From a checkpoint of a small transformer trained on Wikipedia.
Size: 8 layers, width 224, MLP 896 SwiGLU, vocabulary 2048, 8.95M parameters.
Architecture: rotary positions, untied embeddings.
Training: a variant of Muon for these matrices, 285M tokens.
Each number is 500 + 50 x the weight over its row's rms, rounded and kept within 0 to 999. Layers, rows and columns count from 0. Numbers have three digits each. The size before them is the row's rms in percent of the matrix's.

# layer 2 MLP up, 896x224, rms 0.0772, rows 841-895, columns 64-95
098:395473513465585563522521467555483491528557535462390383533591617574435514546533495513538513367367
095:589482541397599520438433494471490544470477459494517558484458477447518407389457522460468445476449
106:536489548575465476556486539639499451498528526504471515574464588467521507500436500461496433531489
100:522558524549429528572503389565445455491540498524526431543506617554517508506518478441476473525490
100:516562558578553420457550459522432450531472476446525573490514477540505502454440512445553455433479
102:491425560549443611521545483530432476491461539482457453520451490503530584548476516477417489485489
100:500541506521468447499525560436442515501539515518505426467600506562518514548479427370502544475504
096:444552524478465594467448561568499566541473526466505585539580549445455493540367544480467443576604
097:529506515452426628580452426539489534524509578568380435536386458454588489541470391496403511455590
093:474454458507474534477523423507519459523478448423530592543558487488531526519533552453508384417528
102:573479478559486474541488500491547417524481511460493545493550533493582577411506443511551509411539
100:445413481446427448505528600533536593398542437564467537530500520440477516526547472507492407394465
099:564599503516537543546441519555548457595555564534466573480403509554501447482464526468436453522476
113:546562514678504540505528529496531565546488486523530467496554430489498549406483479534467485588513
106:498508552476562555520574521486533584486460593569541446455403492592418609527489480476478531511484
094:520452519579574525514579525497538477501599556360477436505443511470521547457515545578503470503528
096:513446451580478528462405458488455511468545564558644485466559456489467551479490507527424529546542
099:451538538521493564627452447497539547494524442468542611518499459491442515511469457437399526522452
098:393485569456520468483488436510512445491443490471471530582440482502519447488461424546435474463579
097:487588651491443631538515415497543422587524500475456422514482527522516550525478534489442438466533
105:447439574527483516498588493450548517496507578529504520545557574416444512510485549445518419446535
095:437509554457465512476528466509473516519512517499480571481488489461523493471499434472517428477523
100:474541477468455522525475510514500572458580490570516499537562486550536533499460523531545521506508
108:487457487446537491461541570430493517563507497520456497478491445474543571514500489580432502421537
101:445532509525471415541514433519567561534460532523549518412481477554459513469438570486464465445530
102:505495492461462457544454580508553435550431470552497460551538577548473492553504503520514440472566
105:431567585499534548469457511563550492543493522500510562426520574589494501419595471488441454452482
100:560472405448533489460534515505460473474430512468512507569479496555497464323521491518459415491545
104:516457443523549427493512560445507540460490442493541523515412519408471532565476520500578498464536
092:526583431480504462537590495535443507419521548524590535531511468462527499383454501443446519565518
092:479539472409503680480418607571543492526442452512468563441571499536445553456546465478522438456453
101:510558499482510368475578525464468563652501548527482502429582528530541534550428485545486534512511
102:457431507477495405427429519485519605548561536471552526540441538516595597529446489594454553523362
100:427408582409436499487462569521510575503517557514447549545427484468499543430578519510478524470467
099:557486492536512534515571478490453432484537544474396511493586515445472477427413577428422573535516
094:509442514508449632490579571477497498423526468466588496469502513540477449462504474503460505440492
098:522431452430494444482527566515495514496605517528580517626526466590484468555496578434570536474429
100:478597449520506463456546425456496508502426461552537588467468526526576546470439535520479542476517
096:519472418505562444411612548466502494512519492467477502396525535513501521503570473511565403499531
093:462444427486466550525381540566467499584497521459454413424416442501464559568500528477510520609458
097:535419540436573519474546427529545478430516561513500445459481497534510506431464491565504451482518
088:560585475565503562500511586492446517462508480448484403465484579484461475447573541497523504503399
103:507495524515450413547388482423545427482568591502444511548515519489500511585540431531463504526467
103:670510514509466481514476487483538407535499562532500560496548483507467490467461490484507405482550
105:504369554444617480506594535463435523505432547464493561471599431455419506513500493570642482482564
100:521492472626483512575507539481479616492433465482611501483528493421505523485486536562428466555554
098:454481512482561538421489520491399547506416434516431562507501602510548492536561565541455562538594
097:501461474467521504508523497465461555574548494409500538549460512514398403548504547472537521470551
103:630434480455493509468512428523479581506493517488516447524540463449475588489468489537402551551456
103:552509548476533506525525525499611473448473574499461510438520450467471458458467457560512512504530
091:474498493501559526558482548541538501463554577622436498496507491518587587384423509489511599473501
097:497465572522537549574460433621475522413472586555449587509492377482547497540492517451528464460520
098:468524508411410521503492590500498553430535453444574515550443557513480518447572429526428398518490
106:478538589476468520517462476466514572421694528504479620527474554615501568491494480505491539532452
101:404511550507471565553566481502442454511565489477532479509514454454488492473515471474480539476444
# layer 2 MLP down (transposed), 896x224, rms 0.0235, rows 841-895, columns 64-95
096:455495424456493424506532470500592442464597482506410351432499562448530536442475548493464563442576
103:490567470506492506543489475567394565458616550466379399460434537551546455549436437556444521507509
101:445478445513501571497439442418480510468425503468431560494551547482537543515582466550448522562513
100:540458555589512504485481582449508417441448510499471613483464563502492543488529537549412564505571
103:425525463436504447505552557491419510586465473521516519499555568442481493438493514508524462493386
098:388420502611472557548528352448512463441514450428445480450559459387514562419522571479456520375495
095:505508480493501517490505603520525528523515486480471465439462480536437486434486500491528490498449
100:470519530522540446421467616565478446581490566473469536490416514562512468358482440440537502559583
096:576503566484396525535560459483515565512644478485523447499486534511536570473568482473523532445606
096:453478534493546535496499472541530473493456485559556585522591472444458499510422409528439432421454
091:536513509492494478420452525496601483556483560499566458585562540440518502498530488464515508505499
098:611599497463493544532515522521476506472458459466527515501465550500541453537474452532493544477518
100:499510475547478523464393475484509517496492527457546558476456544434533526501467463469462467519561
105:480649547498454469477556543480502582487412475601460488452499511491491545444501596489487463558520
105:642475376511446482479515443508523594512519453476530588471459462454478484507447511532467507562561
096:508520521540554501555413564419495573488434459461463552458501452545407523515516541508599509400512
099:505509510512446468535472537468547435455535516505479444474460595516547478541485477441536447541470
101:497441464542510578543545491527490531542509527533529572559487443434589473506389519546454474523508
096:503480485441623569511399530542424519460541544452452485471463538486505440511485450587446526493435
095:495448552483442558536520490480559572513590451446443481479558536588439559380446578525531542547469
095:399516562585511515509483519493513490446513531475420460480558452526529566501557418435571397440499
094:516527483578548483470487480569554538434567480532483498502445516455462517496495482505516482467513
101:401575455478448501562464556471481465411492577514367414518578500514415495509469447423502440438474
111:588486399515579467519537518505440486512452565450534485464535519436465426519620509524424459487510
099:407496466519449540489561547470427505518418448521493545546493519461534506429554431411388524454455
100:497476470526543421501395602528472461566500484563485422413512470528558562508472486524553485489481
107:538540548584554505521431629462539507476500594613496482584601509479516507489557505515411477457455
093:448542490516453507496518526445449452486450500494481430538531615483509562503576501516466450582507
103:474429438538538476513579536568428506499608557528516538440470463474517551563412473450536482569506
100:525627522475515524505545492497492467476523495566487473491479535507495487446436502499513468565448
093:496556316506473532510415496517554544496454486547483525429500533531527542427519484462563463450362
103:387483470531490461456467462472464501556487605501459473459541570530450476450524519505544554503551
105:476541513495548480572545512539492458527505389500616466558454450478527424514549450457461453520492
102:497390558510471500482516577517495532487553453520384517575372425434472500522529437503557535475518
104:572541524581547483596540602478581484483526507509427438525502454389492517534524549535465489553441
101:469502479486455475465491534488509549474575497406471514525562565486421485499612393432468562481518
099:612509468500490447492354491544611506563415507501518546507462580505504534516427490589549470528571
099:441504523585547606557507534468529463503491448645488492488444560513460590464559533519509491418455
098:538556392603508473385528536502506532442387474588554449465469599602524491427394499555399466473506
097:516481525507462513518430507420548468541382592543638475468469524492469557484493552559575461604457
098:393501508481400511565531464516489547428485455545583521396364426536448473522527490424471504482510
086:505469461460525500565510525427572382540500573480567527517538499508450429481512498434554475548525
104:440503525523605448529488481565510547540496415533455552472536527485426454411549529395495446554463
104:466546464490517421589584576508444541492490435467574508561446494494513564471502597478521537493481
099:567536487524477565492517576509493488508482549447471520403484347419498412469500533567544594497562
102:502481502497525495482621446493572491417532454435450507508486486502480444494555535527383527483454
097:511459622455422533449544568527527529461480339475578487497517495498522515499562502568441496506539
097:528429558548567540454456557478487472534495518503484478533554525557450501537515596430508526528462
103:494414524448478508446529523547493482428479538510459513467477515418434477465509557493566495509578
104:572556483463531458490520489505469535590471443556434512571473526524456537597392450513568458506426
093:401511544532463469524499562561485464522486492434408431444458465429478472417478409435555530506475
099:499409455563425445516512406554559469450496570553576529420405513476475525444511398535501520536502
098:441473515423616501487469564473463541560562603414523548579544444487481477468500521480469488494518
102:493413538442649507546442366499571551453532454495550465398593589481489491585499548462430524543476
106:517474470623501503491560497469571536476426528498399502568518550439533438531485577456543482456522
# layer 2 MLP gate, 896x224, rms 0.0763, rows 842-895, columns 64-95
098:475595391536466508519545515526513496450520462601437469544490526518549467458550435403471479486482
097:454565548431460529462538542499467532499393505471560475487517541560569483512461525484518470521499
098:515544525552494525411425498519506474559423487593570450438531404499469488480444426512474508546484
103:469586562534416578500485473513525486549375411418538568481480503488555552495455556487490495505518
103:546524518521461605474476457446413496487456523574476487594468471537581584556484504504511418490553
095:549536454529495583542511484472402531511482506455521502495504513556475542479468460387374446470568
101:488588518493439552478493543568442566565435462564436503508554572490474487499406466471570527553476
101:522564500463407531653533463534540511543564498516537511578432421528558514571579414509448497471570
098:505455444517456509526411509576571529579549519408460511507377498563513508519410535510490470455427
097:428516536439501538442560494511525599551452457503495419431500451502442446525491481475406520562466
099:498469446447447545428517482485490497434584540315437487408545450492446502527488446482523528528538
102:459429517552420492517449538389372522480527445453561436488487442516551479452535574507581588515409
114:539569533471480599507495482452518496533443561529576425534537489485484605427576535496462469508446
105:532408418495554508552443531453464433480476563429471544471517496439460514508521511466511589527490
097:446517485527521471479481467482509521494520486420484454538561564537426482428522545615457490465426
100:444448446545433427522442546521474446444511459516615542454506450489520551454576482539526576453554
105:521449444542479448454521417518450509467442465488557554551492449468496463542550472394521511490452
104:464468515499480470424569439417563499501504446547474509475484474500505452516468511552379504514546
101:539486569437476554537456465459505429590471527427496454522562509505486494462497525471436484466518
096:534535431426479506505477556560503487427539472483510497459479475554553494458475483549545503604541
092:454534530492535484445560430473444484528456572512473545468465510544465452456565449498558419485496
101:532436466440538584496538458465521508515512452530543547401501421476399391545498525493417555439482
112:477611430462414531517343371553451491485475420501484491407489506451502476498514464479478542469553
098:483537521493487580571467531479462424405421574437509456549532469482542521465475456479469539500547
107:532380439407414558446531427497512633405563455508535537472560536467475492462508448500518474491492
105:518500435481535491536648432476577478398505551494521543478519445433545492447473510577544632488501
093:472536546480443501469475477482492537470552452448530480468559429424554430595482532454576544565535
101:532481464467512484447582604502431523532475451422456570476534482464554480533619499502556510463590
101:529520472462416429524453453488455410414480478586463499560455498537444499547515566521485456412505
091:534447566516415494554516510447472454429598526559573474500497450492532484465528446422492519469503
104:485462450497464523467512453510528409464480449425563439473476496476563393497470516507554476574384
102:589503461572503572530525432437488492510483591488436517508493438434465561584537487449419518517496
103:468499482595437588548502519526512529476571556548452458559509460523500533443466471458528501476494
099:481578590531587468475515559521496509495522595487489493497496483489456526405484551467480524570524
097:454546574521422475556426489454476547494499433532495511470509534500538520508510458546469482393529
095:472471364454527456518414444468466514503460539542500466529498518472508452445521505516503517514525
097:415543436538494424503528538527561470475503544523433423526449545515623590483530495503462575452468
096:496551493468483455465585590476523445524477471565520405514502396519458525425470455446587520567562
092:527479475531592548501494631478541582478489537538477475471557492578452427569586534395431496474500
097:467443423452467461400533486537578456546499567462505455520499523473485378523516484485501516512499
090:445437500462480487574577417462628510524512557466519587470538469479598507564453454459492463495508
100:445448502466500489472464628475526450441534581513423555555482450525421468438601418494497495521508
107:530467480436516400505605462449443493443453528519466480460612575471542547576532508622557484506515
093:505488444535454478403432499517606479484524448460486444525361451502551408533511436477381480516387
102:552495459520428509537507489474556571577536380543547558439569551490479588485438488431487408393437
099:527534538386607501523449500429432503506589480480516526571504466507544550462541552499442444508465
097:504534527457511538463549519558524540435464476607444486490525450489557491483451445503468437477521
103:486515375427457512447498420454542414458519434555547565470493561561513524468551476531497450469471
100:416584562534534536486599551596463517598496521529479549476506502419581467557548486486584482451498
096:459439469500541444535501547590534425531565514544443497457543587412541579411427536528520511525566
098:501422561436543503497551561526524495503457401486467513463527462520500448472457541497527494557491
094:552499537442493546538465496498529473559422468503483504475413495503502558491600517444353508479524
110:565458450530488604458564519500396381466490538532540576458462466633482486463446427447521492532532
105:469435496457462478493434503430550514505521520503384572572492455530588524490624507404532554419459